Weights of a small transformer language model.
Size: 8 layers, width 768, 6 heads of 128 (3 for keys and values), MLP 2048 SwiGLU, 58.2M parameters.
Each number is 128 + 32 x the weight over the matrix's rms, rounded and kept within 0 to 255. Layers, rows and columns count from 0. Numbers have three digits each.

# layer 3 attention value, 384x768, rms 0.0543, rows 10-53, columns 48-95
075130111138135174119089146095064095134149146107120108149111091190137123045123186167148096103162138149085139125201140118125130125127167096145173
132184129087137112147142140125144095092134085178156174162167091120114143122106098122130119139104125110124096131111155169093144132148095115148111
132114095170074106113143111154095102068094167144164171158155123148141161126153135163181142103155185169137164083083136085121124178124149114094131
185122126144092137139200150106130113109073140123127085119185108059105194141154068100140112142131074104194125113128117161106104153116055103148103
184055136145126141115125148129084158164095143114077084076107054119115148174180107185159150077107155102190139181113127122098167085125063185100118
148112135190121112106201219105122120118129174105134102132147149108094168125168114168124159113142134105148044124134092164151122131081142099100102
139137135111112105169139124098144145142131074196137128068131135085168146147139114091164159128235142136083130156150075145126100123081078165103160
099215119103174139121153068093118162147117170109146109084170109119128080084078118098155115105143149092131139140179181155118139112049150110133144
115102153154121179097104152108102131128131138158104124146148113117127118162152082162164144075106114163104096209124126147078068147093118117130171
148096036151138127159141108136064119121115157122159114106124117157079145147139156149114151126084124105101112109169107080126162107144128165140164
201114142129092161118105135147121124134185097169106070093109125152092132118153136113141084126098177127133104133134112058111105136119149158058163
114112145138162107134154144125143110123128120097115188117144153074115149107135087117134143108100156155125169137142128114151131138160165136165131
131151080097139114093158117126106197120128167146145082120119107130152156107125098178157160157131084171118105142157154224118113150117180151119136
141150153118137081168068165142108118111127154152167098149152097140132097149153133107122097103048121132143139116125157103121114190122149084135115
101165119112096090189151186158084083125085125110122112144092149107094116113094125141096146137167161189131150072159079200100150099071150114099168
125110116114118122170103129120131127034148183117203093150100134129113117158139189071128122194096150146132130120104173107144075148119073122144123
100115167099110095152125171147111136162118092109121139197129095096152119160147099093085155075105112121079097165127151130158109131163126156087139
139122157170110096145127164149143172124138137136157099073164109151150088146150106137124137145091153125176117089139187077146129146129149140120087
132160056141133155110117116123138131127177149048156140127059193110150093152085196129054143126097088078152141123094103110100142125124130168151183
113157141151144124151078142153109153165109140147123136122154130182138153122109063128106127166066070099142147122138098157105148126097182089046109
100139181105135154148123097094135141129146124119075136095166145110113112154120155183130103120111167149074136087130147113076097120106077154149143
103096132122134159123152074108169121116124093156128101120129044160142153115084094155161149153076097113070152046188139102122104145101181122122071
108068145093146104152155137155176146107101168099175157126200168112118173074150158138113133092070137138124126166161172094106152158096076135117163
218158151115133121170050144133063126118140154082135110075103154085132155135133113104124171118102101104168112097177125137111145105068090149105170
177067147136109147105081112135156091088104119158137096149154145185122137130142160133118121163148139065141110072148120111127173076080170123138132
069118093093161150094173142131137118156136157167128102143066150139112060104092180141118074185142108051132110161165090131164137162137095135096078
134115121088078141151088068058084156080180101088140166160124176071127138101167153128138093206110156121124141144172056071162153150103099163136118
133126135108146115102108138115101104137179091076150112142141152167145173150158118174133155212189116170157129124119152123098172048120188131124131
135157114084067134129157135150127069116133156085125112121106154140116114151149115125089107107095143179129124084081176105173153132158125150090125
079145093121152105115147034122146075091073165127176108119125085093129124138099093200142120146148081177157147086160091164150159086138122157139096
094095111119154094154122111110119149129147084176155203120118141139135192181132114153125095104117136190164212127187137099129186126111090144166117
118124127087165204133163111117142181126137120132137144112153146088141091068136131130105097135127061133153112139117129161108139124126152120153096
163155115182132164067136144156126085124089174150109204094126140181054118144147149169128116126137103137123133086154086088172184110061104160194173
148154125096118115082170052090119107145133124078101137098130162117117120126109154108094104106091125081127114112195106159093166131115156081143167
155132125127131115148138133165147144095138107121160104147154142141124199111169111096138093154095151101182135114159157148168150107118113146156098
056118097116072128122155086148112132109144148087158156119102081083129107127058135179123152101160078124120092041144153188067149131117142132079138
181095079124139108132151099120125089161093075129137088084120099107095149145148091129165150099105137106105164121076186128173091107115139132177145
130088103138119161061111107143115118123055093162078118123119107114147159121184132138056114108090113172127147146160077162116076144114169084128118
147175203130102116089151137054167103089135113170135198182136146186052133095152118189154149115172098141104155133147191129146135156203164116135114
169091143144129139152096146107150167103132120134118129131168084158112106159110161207091170139137150099120104057127135093124102175194149103130174
140138181067109137120160138095123155097142136121128105065112071139213173090194122146119136143153132138097127110138157166094114135166113125146167
183028123165165114134163144142157108140122099115142052115171170120144106153181133128098118125190141120131133119209058092102130155130105169133136
121144125082090151175137143111170153152117105160182159125094155167141133157130187073063131096092110086196164142139178210177125083157100090103115
195120169148170196098137152129134146118147131129095088116122145127100142089147139099096109169134118108127138137134176092125168133102122138132081
# layer 3 attention output (transposed), 768x768, rms 0.0503, rows 10-53,138-181, columns 48-95
143141125103088151098100154119116123094117140202119075164097158155035106151162083128202098091075097139101170101110174099099143117157144114111079
175128129152141109111188147103120142141077121109135082146135103122104108099153146087161105103096056133109095109152161119153135148120161097064099
166166122110110107127150130110161141113149094141161108166123180149170145154118184101192139143141141132128112094152195149139099076150169117170139
053145225138198089098117049173111110125188066087184133118174107187210162133160158109109104120134114132109070161190162166157078088203140087121133
105143142129111124111109126138080076133165204123119183111151176155113118146166157127089186154147109132160153107100160126169147149152104114104076
153126152110116136122108153100154109158130123100131069184140106122118130163126098163161138125082062159081103109175122125054216169110113108122119
128124113148173061099154105172150085142120153104096167133112157104131114157182086152142146141084115139114183109113120203148136095066212114137085
126200161132112093160180153195135113137091125121133117119137220188110113131177098135080118079126188124118111132161157163108080121111062132100151
110120137152184142146055118171158128173104071152106165128102176156139142139136116054146126192184120122098145125110173121127145167178073098142166
148094121117066123157133157115137107090150078114171124137083170075098106180122124164102101134103137121086161163087129149133163102138141138105150
199127175081131138137097141187170158163166107101120121120087158144149140079138138123121088154163166144141153121192120101125131163116121131143100
104173108159173143150147106127101093140070126202156166085092104120086170138181097121125177146150130121147152090083157124161134115123099100160105
122126113120169140116137178086075125088120193083132133079157137115060117096153149109189110117097103099113132124080196117120141138097111152102128
151117098114114167144086084177161139113104135037166123126116160150107158099111134072198105116134174128143153096150133158109151105118119078194168
118150120192096117143155112110139107099148163164173117135083141145084129124122129167143146132152129067180092048091143157172120116159172100070089
163162105124119119188102129156091169143061061126180110118093112121091142122135081161073179123111132136150072138106115099111168093077109125114104
052123142231104159142089116119169150133145119145165078122143196119109153116124148077099119142129145082096134137172145192092096157145155093141155
117109141166052123119168123192113192144110187135210124210119123130146179105118136157140110142091144164147125125167156133095188163081136104144158
157142137154154132123131066174070177127086114171107173151163144151118061181093158148136179165107200127106184206148161130112118117145082154125149
140160141140103099140153083117088148108095136142125126067130095125077135114129130167081073143071167099127129108070110147120121089112170116135097
062119108106083198104076133148133096074106105100112149171145150163073163090080184113099120111112215143078135130089132111208115151129177136136100
093094124087164142183122079138125100077116165092099146161145112116073166144099096141110088159160076089151094080129165115126131149138092111121175
156148104100099124144107153161224133151112086061108132152098185138116180107128124054103111097180102148144173123172148166103115102119121103100112
124198143072154158123140100181137070106140117117140106160141125161101204112110156100118119141169166130137139144103110180124101096101126096124111
171103126140123127122132139119167125130069160150192163162123122117162139104137151118103142121101114152126081161163125135155131162171123095127132
083127142100136135111149123134101087161097136121206129120158062096125133111109110189148175137060120167107128141120111097160131126105172152105084
129149121153105150175186141076120128104151106115156059068157107062099160203139169093138202105089136112093158119125173164095109123143118096139114
118127142120089163155090146094159136125051081211169070132102151128083153113149151170105110153160115084076086171184135127141158144115146157113164
152125150087151160183136159146141079073093071104138153132125097154073105163180152108181128098112175119139082165107167059139186082147135105174084
072128097125180118076123150114114123111119133143166169066073088117100120149127121159117144084069076087085127104152122159149182112133124092110112
184124145171152130121149104146132124135134139032174087138168156152125178140137100105091111125116144127127171106183072119153120109146139164179166
160201178128097128150140074137125137150081142108117149149133094154164063115116121128124136158133140127165162115109143099110124069127091105126131
126169088092092081161133096159147107155082183096111125124136126115112097130139138121149113143098130150099074168060134078126127176133079168114156
128091104154124134109171113123130120094085173163135109114087157104130166125144229101115160154183114140143130112114142097159127085147148152159155
101187136114104150156102094161137119166144138190150056122191126140159111148137148161143147165084083114162121119131112148076137134105132063078165
122124060145129146142082135123103118096138120081090157143177149124130103106147154126127190126151133141168078124105113196155072135162109129131124
076103145172154109138144167153143171138177148139139094118104093159164124108165117118140115095119119156158167086118141113093170115127129139188146
063126165123125175146167132120153103146160125141151170091088175137114133133120162124137096161076135088143098109111132166125135100080148122134161
114159090139101157082126147096096067144087139108122126120104125119118179055124127184092106140082107115112149081130116131151122078161117124097135
073128143141105121061129143119123162088112172126188142107153098136090166114089142113167107112139169177155112131176101096146156082151118100114179
109153187151168104129079119141128129107109166143195121129121175103149142179146109143146136136120104113111155127086181169206117127093139125099126
104074127101142130130115126138092149089141087107168138112126098174197065165168110148133130114156126177165146135106121137159109115148129111135107
130139185098084136107169083144153060169140096179131096161190155152185127130124138137162152171104133063090171187066106103119162117138133107143100
141153166080130162072089103122172148112125147115147145123124120088035152089133123136115109143177094113113115095103135113130110102129094176116133
140147162118158098102103079136109168137091155091097163133117113144150144151131103135040122146134135151145129142177134151074100086146120131119116
101102130150071155172138119089097152137111141138147187163110108122174116134151163142079163177059106116094155153088167125082165161128137140148174
144128098126142139096097131174100148115170153186062138161053147168138124108166140167145121092049103120103120129101105133127104134114143170132103
190131065115138144102144123114115093114074134101145153124177107066123070129104097164115180140079128153153160074111159106120109103089139138108167
186164161092197179125116097121168147148085122133090072100081130135158084084103147102135097057141178169130093136160139118081110149144122146122141
073173127159173138107106111119120122075126153094135175080119152095092090087116105084123072138126091192189175170112127098110149097129121135127155
134122100106142163167117123092126190075137124172104122158137111125107100192126180099117133102145143121170105135166161124070128151149129089134099
076066067105132143123151138099087116128199108115088156140141072097120184183082135167126105148160127122182145155167157102122157147161127148174153
134103124089177132103186090143084169154096098089141113158143120155100128050135186119139155127125061103134200162132132135186097089077134168131141
109114096074139092114134131141137158155145118064151089133169096147169080115169057136172138128148136145159118133131127120207116187113116166139111
157183118128115154069169162107136108152131144129113154147160123120106141116090149133108170130113125145111146127139129117036109118209117143140128
136151080087110111109182104104095171107109165131099083120128152163130112140104110151099128040070119120171159084171092128099103076077109148108122
095170191120111133067134098101148108207163139112115082151124091083091139121180094102131114134137119147127183171148136162142126163161133199179066
130103101136134137109120147204131175121072155153132103116153080133185106185110120107121170068108139143124172151105161128150122109171107176089132
125167124049176210078166122188151083168108166127137130119154119137143134093165172101142177152131105115157142138147131126094129132123114179137168
018144094147091102118136167148120119133149087129121149123151154130093094121111126152133150120122155128091178111115134104142116120197130194140172
169125142063098154136130144175133060117131121167118134101108089127163135069172132062119094125175130150130113117110127128162158113114131128189108
161163084116136132110162139107090125152177110173132142092095099125131133179125125110079172106165127103162151105121086125132144158077101157118134
076166148120072156167094128058064101098124107130159102140125112095128156087155073130174136096123093117118128112156166110112120125098156154076118
125096182090092145149130120137143073153113204092128169113130141111128090133107158112137160148130108135144123148094138082131147130136120178106127
150140137171119157107132126102167191149134083183091139123101143127117099116145115148106102194184111155111092147168160109124146118103092099099159
137141194127090197148107138129114142196133180117131107108145127147094149112156121173126145094123169178126059127086069181109137121131143152138097
106165088157133111116121166134078073154150093129147075125133030148132065138102092169146194135121123117076085185109136119125129147151160162191219
134110117167187089082146173125097129108114205128110166128149117149121125128153076111141164100112153110070154075111161116127144140144135089135152
117135162125110129150124131144156179130183156080112118103131175150089101122128089126144144124134138165105117154124150067101168091126128110085112
126133129106117095150131171139134120121089062157085120153144174086147068116138155103079149141185092173084157166166137088096129119115064110124163
063140109165106100098125103149130147099094137081193114092141120099109114087096107162095108169143108188128110109096159132143093153131153130091150
070143124095134151102114136135165156136138190106091135131186110133098131103111114037192135131138163151129119146153132091121068092102111119076110
189118123109068118163171180149112190124164123124114140117111185123141130107070071103100130139107074152118168134164100104137119103130106138119132
084111141129116137118153108176106150187153129081089119146118140113147121162159155095098097158152134104138158148136122133164132192119182094156089
148112177134115129142109125166093189102121152129169118133133073122137136069168092073163110154151106098141097159155139122136128114117207096073147
104054078139149130084122120128106158122126165119136147136141136064145115106101137156135153112137109149131148163091095081095140082159136171115090
117122104132155121111107159175109047130130097127163138144146126169138095127086185148123132134136101124159134097070114130038092098156086126087152
136142109142118108143135114137108131126127108163150113176121144128166100137139110135085111089152114128040173151158104128097155144126092146129106
107174119119172127100164095057155153097097149120158139109059155142073159120144091089163137138095109124142114135070169090172130152108129120134070
109107163154142120141100176087142130206104062152099123147078162154150153120151066114124086118114130121081175152084130136161174158061094172176114
136121114108108138120103067157111163162134120113075167170098151135111138088148141124143132148099126139116073165086139124153161098117106111106158
138121084128120098128142133134072058125157146079149116142121130121101120128134096125102125132135150134129143104101108116140149148166134114135142
122050166138127167149148131148132098137122124125103138068088092074155126121120164165105111113142111144168083146136117117076145148119099104142103
164158128162175180158119077127144100178150148155122097140096162127163135113091101127133103061118126166150100098104114129110116159159104176117166
140110073141124136168080108159154157127138136106116108127163094125127096119109113146139129106087159110133142111105091121075157140131110161098171
171143147158133157143125109185063128141103158146125168125120145128072112155121086060149148085142099100075132165099121141109113099164116111106047
133154120087140129119126166137071194149131146096135147128097104061154153135147083109116162119097078147105115090144104160132117160121120135146160
127153116171158102157098138109157090101108162120137094115148104141156101143101093101119151121154158111121166102138120218110097123144165152066127